Part of a small language model's weights.
Architecture: LayerNorm before each block, rotary positions, biases, untied embeddings, normalized queries and keys.
Training: a variant of Muon for these matrices, 99M tokens, 6919 steps.
Each number is 50 + 15 x the weight over its row's rms, rounded and kept within 0 to 99. Layers, rows and columns count from 0. The size before them is the row's rms in percent of the matrix's.

# layer 6 MLP down (transposed), 192x64, rms 0.191, rows 19-73, columns 0-63
089:49 78 39 42 44 14 58 36 74 78 70 61 52 25 30 46 42 61 42 52 59 64 65 49 43 50 40 75 20 41 56 57 07 35 55 66 48 46 45 78 31 45 50 65 65 35 51 63 43 48 66 30 49 59 36 47 50 47 52 45 53 43 79 53
093:41 51 53 60 51 72 76 58 54 58 46 22 09 60 31 33 36 75 60 51 58 80 74 52 38 42 56 41 64 46 26 44 40 42 51 71 27 52 55 62 51 41 36 33 56 30 58 47 34 43 48 71 59 68 56 40 37 86 39 70 45 47 30 53
126:78 24 54 33 26 55 36 52 44 50 72 70 47 76 48 41 38 45 20 23 54 51 35 53 64 52 34 57 40 33 36 46 59 78 74 61 62 86 31 67 50 50 51 42 33 75 44 70 55 54 48 29 44 58 69 44 52 42 72 35 48 52 36 44
081:45 81 59 68 27 31 56 63 41 67 65 65 27 44 32 40 64 55 34 55 47 54 44 69 26 30 57 64 57 53 35 19 54 71 45 32 70 36 64 59 67 28 55 61 62 48 35 26 42 50 44 68 58 59 46 63 60 55 79 48 43 15 43 53
105:51 53 43 36 43 51 54 48 44 62 42 35 71 51 65 36 59 68 54 50 68 31 61 27 37 44 60 60 44 58 64 30 87 18 61 81 50 27 46 59 28 46 34 65 34 36 51 87 46 64 47 62 81 25 53 55 28 50 39 49 36 59 53 48
091:24 65 25 55 43 49 63 51 36 65 53 69 31 34 48 48 47 29 83 33 20 40 39 63 55 63 72 49 33 59 59 53 11 37 41 49 81 57 53 28 66 54 58 59 54 44 40 71 59 52 59 54 48 68 53 50 40 56 68 36 37 35 82 41
089:41 25 26 52 40 66 19 64 57 42 50 34 26 54 88 50 59 68 53 63 67 57 52 47 53 66 25 36 50 53 48 60 52 53 62 50 30 66 61 39 65 35 28 72 70 45 49 75 46 55 66 49 31 45 27 61 31 52 83 40 56 33 31 48
087:71 28 23 36 36 39 37 58 53 45 56 58 73 53 67 46 69 54 49 42 65 39 59 67 50 59 62 47 51 36 35 25 63 47 49 50 17 66 89 45 55 20 48 86 39 64 40 73 43 51 37 60 53 64 50 52 44 45 52 56 13 52 50 32
112:38 40 61 48 63 64 24 61 44 44 92 75 43 56 71 50 27 48 52 46 31 58 13 53 32 32 41 39 73 60 63 44 44 43 48 47 37 40 58 76 53 65 62 31 63 66 43 64 61 35 38 56 66 24 33 63 69 28 47 50 63 34 60 52
082:46 58 67 31 74 34 57 35 42 38 63 58 45 16 56 37 82 79 54 54 57 65 48 52 38 63 65 51 41 43 42 56 65 30 74 18 28 42 58 32 53 28 33 64 41 78 72 52 52 35 48 49 67 50 51 44 36 69 43 35 78 50 38 47
099:49 51 64 61 54 52 52 46 35 28 40 53 64 63 43 43 39 53 11 60 66 14 50 72 66 67 61 40 64 63 37 41 59 65 65 55 18 34 40 29 41 39 64 50 48 34 63 63 62 47 36 81 86 50 37 68 41 62 71 30 38 43 47 42
095:53 86 33 61 41 32 67 36 44 36 55 58 50 59 34 43 58 57 66 11 35 46 54 64 78 47 60 71 46 63 48 71 39 17 56 71 27 51 45 39 59 55 55 47 63 52 28 45 52 45 54 73 47 70 32 80 52 47 30 41 56 41 42 25
098:41 99 47 63 56 69 29 53 44 48 44 38 51 47 49 58 50 71 49 24 61 67 41 45 57 70 43 43 53 40 63 86 47 47 38 43 69 32 49 57 27 47 44 43 54 26 31 48 48 55 43 76 25 52 40 42 80 63 62 55 37 52 27 33
104:58 60 50 32 39 46 30 46 64 41 58 72 19 54 62 10 29 41 61 62 19 40 30 61 40 39 33 50 64 58 47 64 49 79 60 36 93 66 48 55 51 62 48 58 53 62 79 44 33 50 33 39 53 67 57 53 56 31 49 31 55 62 60 47
073:47 39 44 10 65 42 43 34 37 65 29 52 43 33 58 42 24 79 45 50 54 33 73 33 44 47 71 60 69 44 56 22 34 51 62 44 56 48 21 60 61 75 46 74 54 75 66 57 76 59 60 57 55 37 64 57 65 58 31 41 60 44 46 31
096:37 62 48 42 32 23 32 37 53 35 69 56 69 54 57 60 42 57 66 55 85 34 50 74 45 10 57 67 64 37 59 67 65 38 45 35 39 60 61 39 47 34 69 55 23 57 54 59 46 45 79 47 23 39 62 35 34 53 49 74 42 43 72 53
106:41 31 58 47 78 33 66 52 41 55 33 74 71 69 74 42 53 59 34 49 41 30 52 56 53 39 67 42 73 31 48 58 66 52 54 65 43 42 50 48 46 36 36 38 32 58 52 52 56 50 45 60 39 96 40 58 49 28 17 72 42 46 16 69
109:53 72 40 50 46 25 37 51 36 67 51 63 27 56 56 40 65 36 66 68 83 42 54 33 50 44 31 37 23 61 42 43 40 36 52 67 53 67 38 56 72 45 32 60 38 31 40 52 49 67 48 72 38 37 55 50 56 50 80 44 95 23 53 63
086:71 90 65 41 43 75 64 43 49 33 47 55 51 77 64 46 54 47 51 45 28 32 38 46 42 62 33 59 70 47 33 49 65 60 42 41 60 51 53 56 25 15 50 53 40 37 08 57 57 50 44 63 38 24 57 55 74 54 28 69 58 65 55 36
125:32 24 44 65 48 53 74 25 26 42 59 14 61 50 28 65 33 58 42 50 40 49 42 40 51 73 35 54 52 44 22 42 59 41 71 42 41 62 36 45 82 58 54 47 72 60 79 51 34 71 72 42 58 66 44 56 52 59 58 75 57 59 34 32
109:38 51 45 45 58 25 35 65 63 52 43 57 27 52 66 55 58 57 55 73 70 48 26 70 64 59 63 51 32 25 30 52 64 54 47 28 51 70 31 45 56 50 73 33 46 36 48 46 46 68 44 39 36 28 73 55 20 33 57 64 95 58 35 57
096:41 46 53 33 26 73 55 50 62 34 38 40 65 46 45 50 62 63 66 46 27 35 45 77 41 35 67 15 33 36 57 34 49 69 50 50 33 59 49 59 58 57 56 48 63 52 28 51 46 72 42 49 65 96 20 29 52 75 47 49 72 48 45 62
112:44 41 65 42 58 29 73 62 24 69 35 55 75 56 51 37 61 72 37 40 58 46 34 50 61 49 46 42 41 66 39 77 96 42 29 45 40 36 46 49 61 49 70 72 63 42 14 45 42 47 58 37 29 37 75 52 63 50 44 70 40 43 49 34
097:47 53 28 54 60 38 57 40 29 31 46 57 35 29 39 55 60 39 12 52 54 49 35 59 44 76 39 89 56 58 48 65 65 50 33 71 54 42 49 57 17 32 54 44 45 65 30 71 53 37 66 60 61 36 66 60 36 49 69 25 58 57 74 72
108:34 62 49 54 55 72 43 63 47 58 53 40 33 52 45 56 55 27 14 73 49 68 72 46 63 60 53 41 39 44 48 25 06 40 62 59 72 72 75 48 56 46 45 67 66 48 54 40 54 56 44 78 54 45 62 41 52 46 21 27 31 35 38 72
094:27 49 45 66 49 36 26 27 34 35 56 56 57 26 56 50 69 31 46 70 64 51 49 52 37 29 66 47 41 43 79 45 43 58 76 67 39 37 73 40 69 52 52 44 34 62 55 65 49 44 46 63 30 37 33 51 61 84 76 32 27 50 61 78
090:53 56 52 50 50 42 83 55 65 58 12 56 39 54 51 65 38 64 40 57 38 39 69 59 10 72 34 40 29 52 56 48 17 29 55 50 46 46 56 28 76 71 59 29 50 45 37 60 48 58 56 58 29 61 72 59 46 39 53 81 61 32 56 57
085:49 67 31 73 38 55 39 30 55 52 32 51 57 44 55 59 54 72 53 69 37 43 56 27 27 69 56 80 29 63 21 83 50 60 33 52 60 70 46 33 51 43 36 37 53 49 39 59 26 64 47 70 32 24 78 60 50 31 56 50 75 42 44 46
102:43 64 15 46 59 44 72 54 42 34 51 22 41 25 68 45 61 38 63 42 52 34 46 86 54 44 71 54 44 67 63 38 33 58 29 65 36 41 46 49 51 35 41 53 41 53 88 62 50 31 67 51 77 64 46 55 59 34 63 68 36 26 69 41
093:63 22 61 43 33 55 68 39 68 68 08 59 66 58 74 54 45 57 69 68 40 29 56 19 63 46 41 38 53 70 40 67 44 47 29 57 64 34 41 63 31 74 41 64 53 37 44 57 42 57 37 60 47 39 62 48 30 53 45 57 36 46 85 35
101:61 55 51 54 43 58 26 31 43 47 28 51 83 63 58 64 32 68 28 31 39 20 50 44 54 28 38 51 86 53 65 50 43 48 65 59 28 70 42 36 44 61 58 33 60 62 57 58 35 45 36 45 46 70 78 31 62 38 55 71 51 47 81 33
092:54 29 64 52 34 48 38 45 34 75 39 38 65 53 54 66 45 58 45 10 78 48 53 47 59 50 60 60 54 04 61 55 62 73 35 66 58 35 48 43 41 31 36 38 53 55 48 63 23 35 59 46 62 58 84 59 50 60 41 72 61 56 40 25
116:66 14 59 40 55 59 37 61 51 41 58 79 17 55 54 39 56 51 54 37 63 52 43 58 58 14 34 49 51 47 42 56 39 55 57 51 45 48 94 33 43 43 75 29 48 67 64 46 68 74 53 50 28 53 52 18 47 45 53 38 64 77 34 54
090:58 27 46 47 58 63 39 59 65 45 64 30 32 39 25 59 66 40 60 56 44 50 74 73 57 49 64 49 60 51 62 28 50 48 77 66 82 62 56 34 76 42 30 59 31 74 51 65 49 18 25 54 33 28 38 40 42 62 26 39 41 58 44 63
090:65 49 62 59 55 46 50 57 49 65 41 56 73 73 63 11 47 57 44 57 41 51 63 50 35 79 75 41 28 44 37 39 57 45 38 45 26 37 65 45 40 38 49 50 41 29 62 63 61 61 68 44 55 77 40 29 47 56 26 24 18 69 76 61
115:70 34 39 24 26 28 53 32 42 63 45 49 74 62 65 45 37 46 52 45 94 43 58 64 68 52 41 35 56 56 58 51 61 50 35 43 30 54 43 57 75 56 64 38 50 71 48 65 30 43 49 43 75 80 46 27 64 35 67 36 45 29 59 26
081:25 45 45 68 23 52 66 49 49 64 59 73 77 33 60 25 52 66 50 16 43 33 59 61 68 53 39 66 54 48 51 35 41 81 36 36 30 66 22 62 38 28 40 35 45 43 57 38 52 25 56 60 55 62 58 53 60 74 66 51 64 70 41 48
105:76 61 62 40 49 70 70 49 28 34 63 43 28 46 22 59 74 69 36 44 41 52 45 66 68 40 40 22 36 59 36 46 53 64 57 51 32 27 17 45 49 47 30 49 61 53 56 30 39 34 59 75 62 75 41 57 50 54 42 46 57 72 78 67
092:69 57 55 40 40 07 46 42 72 61 70 76 46 52 34 55 66 17 48 37 56 32 58 49 47 44 54 58 56 68 45 50 58 57 47 65 34 26 57 50 56 58 71 53 41 77 56 31 48 52 31 54 39 82 62 31 20 67 44 41 67 35 41 30
096:36 63 43 58 44 37 60 25 68 70 40 47 61 36 26 56 91 45 57 46 34 41 34 57 24 51 60 59 50 46 69 50 55 67 27 34 60 58 43 44 68 52 27 47 31 50 58 42 32 25 66 32 59 61 45 54 45 49 39 72 43 74 62 91
099:57 66 54 84 49 48 62 64 43 47 42 52 43 42 52 34 64 38 71 56 25 59 39 37 23 53 48 65 57 38 39 64 20 27 55 50 46 36 41 64 70 80 46 51 50 83 69 39 62 56 58 46 40 69 37 08 72 43 34 64 44 33 45 47
092:51 46 77 45 52 67 47 61 64 58 78 69 48 44 43 48 47 55 25 70 53 50 39 37 14 37 21 43 57 30 42 31 86 42 62 44 05 67 59 39 57 73 54 68 50 38 66 57 57 36 53 59 49 36 62 45 63 39 48 40 60 31 56 57
099:50 28 76 59 43 43 44 34 85 43 57 58 45 31 60 57 56 44 33 70 25 27 74 38 60 38 37 45 70 58 54 48 33 28 43 54 58 43 47 41 29 35 67 49 58 60 54 75 57 67 61 86 29 37 40 45 34 36 55 42 87 55 50 53
111:32 64 46 50 46 76 57 50 42 75 46 69 51 30 66 41 32 46 44 15 54 62 69 63 05 50 49 53 39 44 47 39 51 57 28 55 80 61 53 49 58 48 48 49 56 55 40 43 74 47 64 65 30 35 67 44 56 55 44 49 66 65 45 02
102:21 51 40 50 54 40 38 81 58 53 68 48 33 62 25 48 59 60 74 38 38 39 33 67 20 52 66 78 35 48 50 48 67 46 55 68 53 41 65 60 32 44 62 54 50 68 38 20 49 26 31 49 45 54 33 72 77 47 61 41 47 33 83 49
099:59 51 05 63 52 54 35 50 49 58 32 47 59 71 70 47 66 66 49 46 33 35 63 56 79 39 48 57 53 38 49 35 76 36 39 52 26 45 64 34 39 13 56 49 70 50 49 60 41 41 23 51 50 62 78 23 63 69 61 50 37 67 63 47
083:42 53 41 43 55 61 56 34 50 75 60 65 34 75 65 47 64 41 69 58 57 64 49 29 57 26 33 48 51 54 65 38 54 30 47 74 29 13 45 45 52 62 65 49 43 47 14 65 69 30 41 37 76 54 54 83 31 57 61 55 35 35 31 51
100:72 59 23 57 57 59 43 40 47 50 38 51 05 48 68 16 38 72 33 24 38 55 27 69 50 37 53 52 45 41 51 50 29 82 46 55 39 35 64 62 65 63 34 54 67 62 50 74 52 25 65 33 59 47 54 55 72 60 46 57 58 62 38 59
087:26 44 51 69 63 38 44 43 67 44 49 37 44 18 31 28 50 71 25 70 40 42 22 34 34 56 70 94 43 51 35 48 61 64 44 66 36 70 61 41 49 52 59 54 57 60 64 33 52 43 29 67 69 65 46 48 63 40 41 56 49 59 45 82
099:39 66 45 19 29 81 53 56 56 41 30 47 62 29 46 56 39 43 46 76 23 71 56 24 34 59 47 33 59 72 64 66 53 59 60 59 58 79 42 44 47 58 29 45 25 37 77 51 54 50 59 31 80 46 51 44 79 52 46 35 46 39 49 44
105:74 88 73 68 33 43 59 54 42 58 68 55 23 67 34 73 24 68 26 55 44 51 48 50 68 44 37 22 61 42 49 41 28 53 62 37 64 42 44 37 43 61 52 70 55 54 75 57 36 45 35 62 54 42 10 53 64 48 31 46 61 43 51 46
095:39 43 62 12 28 71 37 62 55 46 31 58 71 53 36 29 56 59 39 33 78 40 35 47 35 45 20 32 34 57 58 59 38 57 57 88 47 73 57 59 34 55 61 50 54 54 48 42 61 39 73 59 59 24 69 51 70 56 49 49 32 58 41 72
099:37 69 13 47 69 51 49 47 47 52 29 46 35 49 70 42 32 65 20 50 61 62 36 59 35 38 66 42 43 57 55 42 46 63 55 54 53 13 52 31 55 33 55 51 87 32 83 41 63 49 53 54 89 61 57 62 56 34 53 68 49 53 35 50
096:30 40 55 45 45 53 25 72 41 55 46 75 44 61 60 40 23 55 55 66 20 30 63 73 62 26 31 70 45 58 58 39 61 42 42 59 65 53 33 43 49 24 60 67 46 46 72 42 72 77 78 39 39 47 69 49 22 62 47 66 47 33 47 37
107:34 33 58 46 47 73 72 45 54 68 32 31 43 43 36 68 76 24 40 62 32 55 69 57 28 58 46 26 57 48 74 65 58 43 56 71 84 66 56 48 69 56 48 43 40 65 11 51 33 33 48 47 35 61 51 53 36 54 62 39 54 62 35 26
# layer 6 MLP up, 192x64, rms 0.326, rows 20-73, columns 0-63
095:40 19 69 51 51 40 54 67 51 48 49 32 60 62 61 57 91 41 64 70 58 31 44 53 51 50 50 63 39 31 51 66 43 35 35 46 31 51 81 42 32 42 52 65 72 59 60 49 43 32 17 33 75 88 60 37 47 51 62 50 65 51 67 41
112:40 57 43 39 54 36 16 49 78 62 84 73 66 40 41 45 37 50 52 10 69 28 26 52 42 66 37 64 43 33 54 50 45 58 60 56 49 72 63 37 62 46 30 85 38 56 52 52 46 42 58 34 45 53 49 66 47 67 55 43 66 80 42 62
077:34 75 31 40 69 72 32 55 57 46 25 31 54 47 72 61 49 34 68 36 51 63 50 63 78 48 41 50 25 25 72 81 50 24 58 57 44 51 46 45 40 83 40 36 71 55 58 62 76 57 64 56 52 26 52 48 45 45 24 59 46 45 61 56
099:69 38 57 86 52 36 47 43 52 44 68 46 61 65 37 70 31 52 54 47 43 19 36 61 30 41 67 49 67 34 37 40 40 47 31 33 31 48 44 53 42 37 40 49 60 50 36 53 32 64 58 83 17 67 79 61 67 68 38 56 41 76 68 48
091:55 55 25 56 18 60 28 63 46 34 44 53 65 25 74 64 57 47 39 34 51 56 55 16 78 64 66 36 32 44 59 52 56 37 30 45 30 48 31 63 73 47 55 46 31 48 57 32 48 69 20 58 49 32 39 67 41 27 51 60 69 47 31 41
098:68 76 58 46 57 51 71 54 35 72 66 39 70 45 29 58 36 40 42 55 33 50 31 55 69 24 54 71 57 65 48 54 62 50 05 53 59 43 40 43 60 65 53 52 32 44 78 26 41 28 57 21 60 50 57 44 60 34 36 81 46 58 43 63
094:51 56 39 62 63 37 70 23 59 37 57 50 41 34 34 72 52 46 66 61 37 65 35 36 52 44 18 36 40 80 55 83 61 50 31 35 51 28 44 59 43 57 43 20 53 34 73 39 57 64 52 53 74 51 21 56 52 29 48 59 73 32 44 33
105:60 51 85 50 58 59 39 60 23 53 50 57 50 54 41 53 49 36 39 21 65 43 74 40 49 48 36 49 60 48 72 55 31 45 48 47 49 38 54 63 66 42 77 22 37 84 55 57 48 19 18 34 55 43 48 74 67 33 42 36 28 30 70 47
099:51 52 48 47 42 51 59 33 22 25 45 54 45 59 49 58 59 29 42 35 31 62 59 41 61 65 74 43 27 63 46 63 27 23 22 48 54 55 74 63 42 77 61 26 57 36 68 39 48 34 54 62 61 73 69 68 31 41 35 86 50 50 35 62
099:45 52 71 16 56 41 49 47 57 53 29 39 52 33 57 70 43 49 35 52 56 46 40 62 67 44 54 51 57 26 52 69 54 67 34 46 00 67 45 70 67 48 33 49 58 48 43 28 46 68 71 73 05 57 64 47 54 56 59 48 42 53 54 58
107:61 58 43 53 44 47 39 52 77 66 60 60 51 48 58 45 74 66 63 59 45 43 23 50 57 22 40 52 69 52 40 30 70 06 55 31 32 55 67 84 65 68 16 50 70 54 59 65 49 70 50 62 43 40 31 51 38 58 57 41 43 30 63 50
101:50 44 35 18 42 45 45 66 67 44 44 81 54 50 44 53 54 23 66 78 34 44 75 43 54 88 60 43 53 48 28 23 60 53 67 30 44 68 58 73 68 54 51 52 59 58 61 43 39 49 21 30 42 46 50 74 38 33 57 69 62 59 35 49
102:90 29 59 39 50 47 50 49 03 53 55 72 41 45 39 79 58 61 22 40 69 61 49 81 41 56 31 47 55 52 43 66 48 42 53 32 42 53 20 43 49 28 53 52 44 60 33 69 80 32 54 49 57 61 64 52 55 50 50 57 27 52 45 39
077:41 61 33 60 33 56 47 45 50 63 57 29 75 41 12 55 74 28 42 45 42 60 27 72 62 28 32 34 30 65 59 53 54 57 56 59 39 59 55 21 47 49 67 49 47 41 29 48 40 48 40 33 48 26 51 55 73 47 61 74 37 52 83 76
097:59 54 55 52 74 42 46 54 31 65 51 45 42 43 66 50 45 52 27 24 22 75 36 22 53 64 28 38 59 69 52 31 47 40 69 37 60 55 51 63 39 65 39 62 45 32 57 40 55 69 25 65 43 60 36 62 77 44 65 20 69 68 21 60
108:51 46 56 51 50 16 29 41 19 52 28 64 47 57 53 54 54 33 31 36 53 66 47 61 61 52 75 24 61 53 65 32 57 52 44 46 61 42 86 61 68 49 33 25 38 61 35 73 43 44 41 44 75 30 63 60 53 24 63 80 60 62 53 37
099:40 53 52 82 64 38 18 27 63 36 44 27 28 38 57 64 56 65 71 49 44 37 30 46 40 49 39 46 52 72 40 70 55 45 52 47 45 61 44 69 79 64 54 41 37 38 37 29 29 57 38 79 50 62 31 66 49 57 55 81 52 41 82 58
095:69 44 49 64 63 43 61 56 79 39 64 37 56 38 58 68 31 45 62 69 43 39 50 43 49 62 62 45 67 78 55 53 71 29 64 47 19 16 45 73 48 62 25 51 71 62 73 70 43 39 25 54 71 34 33 63 66 47 40 35 44 48 50 69
120:82 56 57 62 53 46 81 69 53 58 63 48 69 30 49 65 54 58 28 60 69 33 86 55 39 63 48 66 43 58 28 59 78 38 41 34 38 64 58 67 53 42 62 12 52 56 45 65 31 47 52 38 36 40 24 43 64 32 37 33 40 46 44 58
110:39 31 32 62 53 68 51 58 74 50 99 59 70 56 41 42 65 03 58 32 42 78 55 58 37 29 40 49 50 66 38 56 45 58 53 50 63 57 53 67 45 57 35 42 49 17 40 60 34 50 48 29 59 56 53 64 41 70 36 47 58 42 48 67
098:42 44 66 60 44 72 54 23 56 07 39 49 72 56 57 72 73 40 71 64 49 51 51 48 47 44 38 72 61 53 52 69 57 74 11 54 84 58 35 38 51 26 53 58 61 26 48 60 38 50 50 62 34 40 43 48 50 26 52 31 52 52 44 33
106:60 33 65 30 61 46 26 35 40 17 49 59 50 46 60 38 57 36 51 47 61 27 55 37 50 70 24 45 35 64 56 66 53 39 59 46 55 56 48 37 47 52 68 65 42 42 82 36 45 83 75 53 57 34 65 05 43 49 36 29 33 59 66 52
098:33 35 58 32 59 48 74 67 32 32 24 63 72 17 67 66 57 59 40 68 76 45 58 53 28 45 72 45 57 69 32 55 75 67 30 24 70 66 54 71 52 36 65 52 38 32 59 47 45 40 53 49 52 33 68 37 49 56 60 38 67 64 47 44
105:59 63 75 56 70 74 48 56 34 29 63 41 35 62 47 65 78 47 15 51 54 57 64 39 57 51 44 31 42 23 63 62 40 19 61 31 45 71 56 38 52 59 60 55 46 58 63 69 78 51 53 47 78 43 69 59 32 53 26 59 42 45 35 76
098:65 61 55 54 88 43 28 34 50 47 49 54 43 48 55 55 77 66 56 26 65 61 59 34 52 41 45 22 84 51 53 16 37 43 58 47 52 35 36 48 54 39 35 23 35 68 72 41 64 48 54 67 37 51 18 61 48 64 39 66 50 38 28 60
086:66 65 21 43 36 55 43 53 20 61 63 47 57 34 67 77 49 52 47 30 59 47 68 85 34 29 48 66 39 62 54 37 34 53 42 55 50 62 67 65 50 61 49 93 52 45 44 53 48 81 48 51 57 24 48 34 80 53 41 44 44 42 30 35
085:47 63 21 62 37 20 62 81 38 21 69 51 43 39 35 58 49 59 58 50 71 51 32 75 43 36 21 42 23 47 73 34 88 53 61 42 44 44 59 77 47 70 50 65 53 33 38 56 41 53 45 44 66 44 57 39 43 51 51 43 64 62 61 61
105:60 65 55 37 51 80 54 33 53 32 55 25 47 56 97 64 60 43 64 29 69 47 68 41 48 60 47 41 54 45 12 48 53 40 19 33 45 52 51 57 57 27 53 66 33 42 60 55 41 52 30 60 53 50 40 72 72 43 53 39 60 58 22 28
103:57 68 29 50 82 65 32 32 58 57 85 67 49 51 25 66 36 46 30 39 43 54 28 64 53 70 56 38 53 41 68 43 36 59 48 39 56 18 49 47 56 18 37 50 31 61 70 62 61 46 50 49 46 92 36 59 51 45 56 64 63 49 34 58
105:45 45 50 52 31 76 45 35 59 50 62 42 45 66 49 54 61 18 68 32 76 43 84 22 55 82 40 70 49 27 56 30 50 42 48 46 48 16 55 64 31 32 33 50 45 51 72 36 48 60 39 15 51 61 65 54 54 37 37 55 50 47 62 50
102:69 58 23 76 93 50 32 72 63 74 63 79 58 41 25 51 62 48 34 41 46 51 36 52 48 65 37 54 56 51 53 61 11 41 58 50 55 43 54 44 40 55 39 69 48 71 63 43 59 31 38 45 56 77 23 58 53 49 56 33 49 58 29 39
114:69 38 24 49 25 64 62 61 52 48 26 43 32 54 32 72 60 40 83 46 55 26 41 43 46 28 30 58 44 73 43 37 45 53 41 55 55 19 79 57 25 59 57 46 57 53 49 64 49 60 35 53 49 45 64 98 41 46 58 48 47 52 67 65
095:40 68 44 56 50 26 45 27 38 64 59 44 27 28 48 59 81 47 47 61 52 58 39 59 52 44 50 55 39 70 53 48 47 66 67 58 54 80 48 41 13 53 21 74 54 50 46 67 52 79 67 63 24 55 72 67 74 35 49 35 40 62 30 42
096:56 56 35 65 87 45 50 46 50 33 42 27 47 41 75 63 47 57 33 55 78 41 52 44 37 49 61 81 51 58 62 51 57 27 55 36 61 65 30 30 16 60 47 55 59 75 65 47 40 63 58 46 51 52 55 39 05 64 38 65 29 64 62 49
115:61 39 51 46 61 65 44 25 39 17 78 65 56 55 49 42 61 42 67 42 27 28 59 48 56 36 62 57 75 57 74 73 54 44 54 47 39 33 33 56 61 55 63 47 53 56 57 50 00 40 64 31 46 54 43 65 52 30 30 57 29 67 59 59
084:39 64 51 46 51 48 21 53 36 28 79 20 59 67 46 62 77 49 66 48 27 35 60 71 31 60 51 49 46 49 81 44 41 60 62 48 38 58 58 49 51 47 72 30 29 50 44 49 62 44 52 21 63 22 75 32 27 48 50 47 34 45 71 69
099:41 67 37 68 43 61 48 76 85 64 66 31 67 43 45 55 74 35 43 34 57 34 51 76 25 22 34 67 44 34 36 55 56 32 49 53 56 51 49 40 53 04 61 43 41 78 47 27 44 51 54 46 54 67 64 40 42 41 49 55 34 58 52 70
092:61 25 67 13 46 44 43 63 45 60 38 56 55 58 44 59 31 29 83 55 56 66 46 75 46 37 57 52 37 58 51 57 73 67 40 59 40 49 51 47 63 79 82 55 39 72 55 27 40 69 29 81 47 50 52 22 30 54 32 51 53 55 55 40
090:51 16 41 70 58 52 39 71 64 55 50 71 57 65 39 48 72 51 36 33 45 60 28 53 48 41 60 24 66 55 61 43 28 61 41 62 32 53 49 39 56 50 31 36 28 62 70 67 25 24 66 29 52 39 39 24 47 52 61 31 32 77 49 70
112:65 54 41 79 48 40 45 68 49 68 72 64 74 40 37 49 74 37 42 31 33 51 39 46 38 42 61 41 33 30 31 35 54 50 19 53 47 60 44 61 52 29 66 76 39 36 46 43 39 57 44 52 52 63 47 38 60 87 66 34 51 40 65 92
095:72 60 40 46 70 45 26 65 53 47 57 64 59 44 61 58 33 35 70 40 54 35 66 56 44 49 63 69 68 73 65 62 29 69 49 56 71 70 39 66 03 51 41 24 63 49 39 50 36 43 23 32 43 39 29 50 66 33 59 65 66 57 45 40
095:53 53 66 28 73 25 41 56 81 29 41 51 68 38 61 43 41 33 69 43 51 52 25 61 44 37 42 64 56 42 43 37 36 58 16 69 67 71 35 68 53 41 71 13 55 64 57 44 46 62 60 38 46 45 79 43 58 57 54 78 44 66 45 62
102:60 41 55 53 56 65 44 56 55 53 55 43 62 66 60 71 48 60 64 54 50 17 31 66 31 70 34 42 28 56 57 65 45 39 32 56 56 15 46 62 60 51 52 46 65 38 63 77 64 41 49 60 15 49 39 79 23 51 38 73 73 23 38 35
096:63 54 52 49 72 23 24 35 32 44 35 48 59 19 38 51 25 65 56 67 29 41 48 10 40 41 15 63 70 58 50 54 17 49 41 37 60 36 42 83 61 64 49 60 61 58 66 70 49 63 46 39 48 54 51 59 36 63 50 48 46 58 50 46
101:59 51 48 55 50 60 49 71 71 46 27 26 54 63 38 59 70 48 38 47 64 39 59 40 63 29 62 26 23 66 71 61 38 56 54 63 37 55 56 67 30 72 32 49 40 57 50 59 54 31 27 59 79 50 68 47 25 24 60 38 33 50 48 89
086:71 32 57 45 77 42 51 64 53 43 36 44 49 36 57 53 40 62 37 62 74 50 55 66 65 54 57 33 58 47 32 45 52 27 32 44 50 69 26 48 34 36 27 33 43 39 95 46 21 66 73 73 33 45 48 36 65 60 47 76 34 68 52 52
107:48 05 40 18 62 57 33 67 66 59 41 41 52 48 35 66 60 52 63 50 70 40 61 44 53 38 60 51 78 59 52 60 48 42 37 38 81 40 51 45 29 70 73 83 64 40 63 13 64 45 41 56 57 55 66 61 49 45 53 65 60 38 39 43
080:59 69 54 12 48 55 66 66 22 63 48 57 35 47 39 75 39 33 64 54 16 36 43 40 47 73 29 43 53 31 51 57 36 55 62 39 59 47 60 49 56 43 36 46 70 34 68 76 41 83 89 46 37 55 58 56 38 56 39 64 42 57 40 47
096:37 58 53 61 60 37 46 28 59 39 48 41 54 85 46 58 38 43 45 19 74 44 26 53 48 48 45 37 65 58 35 38 50 64 44 43 16 42 43 50 36 65 67 61 46 61 37 66 71 70 66 49 75 74 76 73 47 50 38 60 32 27 53 80
104:34 46 72 61 71 57 42 60 66 54 54 19 69 42 60 74 29 66 31 59 41 27 75 47 30 47 43 32 53 64 49 67 44 65 31 60 61 23 63 54 32 61 53 43 37 53 78 33 43 50 58 48 48 19 22 72 34 58 59 49 49 61 46 70
094:66 45 53 73 62 45 70 35 27 52 48 35 59 33 56 62 56 46 56 57 45 49 63 31 52 37 53 46 40 80 50 49 58 43 43 15 39 65 25 49 63 52 67 57 37 36 54 60 50 12 75 35 38 46 25 72 81 67 29 36 67 62 32 49
104:43 49 60 32 36 26 28 99 47 51 59 50 33 34 56 41 69 51 45 57 77 33 62 62 24 58 51 44 42 79 46 72 47 57 80 69 45 55 41 59 21 56 61 46 53 43 43 46 42 47 70 42 14 61 38 46 59 49 45 39 53 52 66 59
096:56 69 62 34 51 63 33 64 79 46 52 41 47 50 56 34 75 33 65 58 35 55 54 79 35 54 37 34 51 46 37 75 60 48 41 56 60 29 50 84 31 62 47 36 40 50 56 68 41 62 44 01 67 32 62 38 46 45 63 44 56 55 77 63
110:50 37 54 42 50 58 54 55 43 55 63 48 67 43 76 65 56 51 80 58 67 29 49 35 62 52 42 65 38 28 55 64 32 55 56 40 49 41 31 64 29 48 44 32 60 59 50 35 40 83 11 25 23 23 32 48 64 45 37 46 43 60 87 55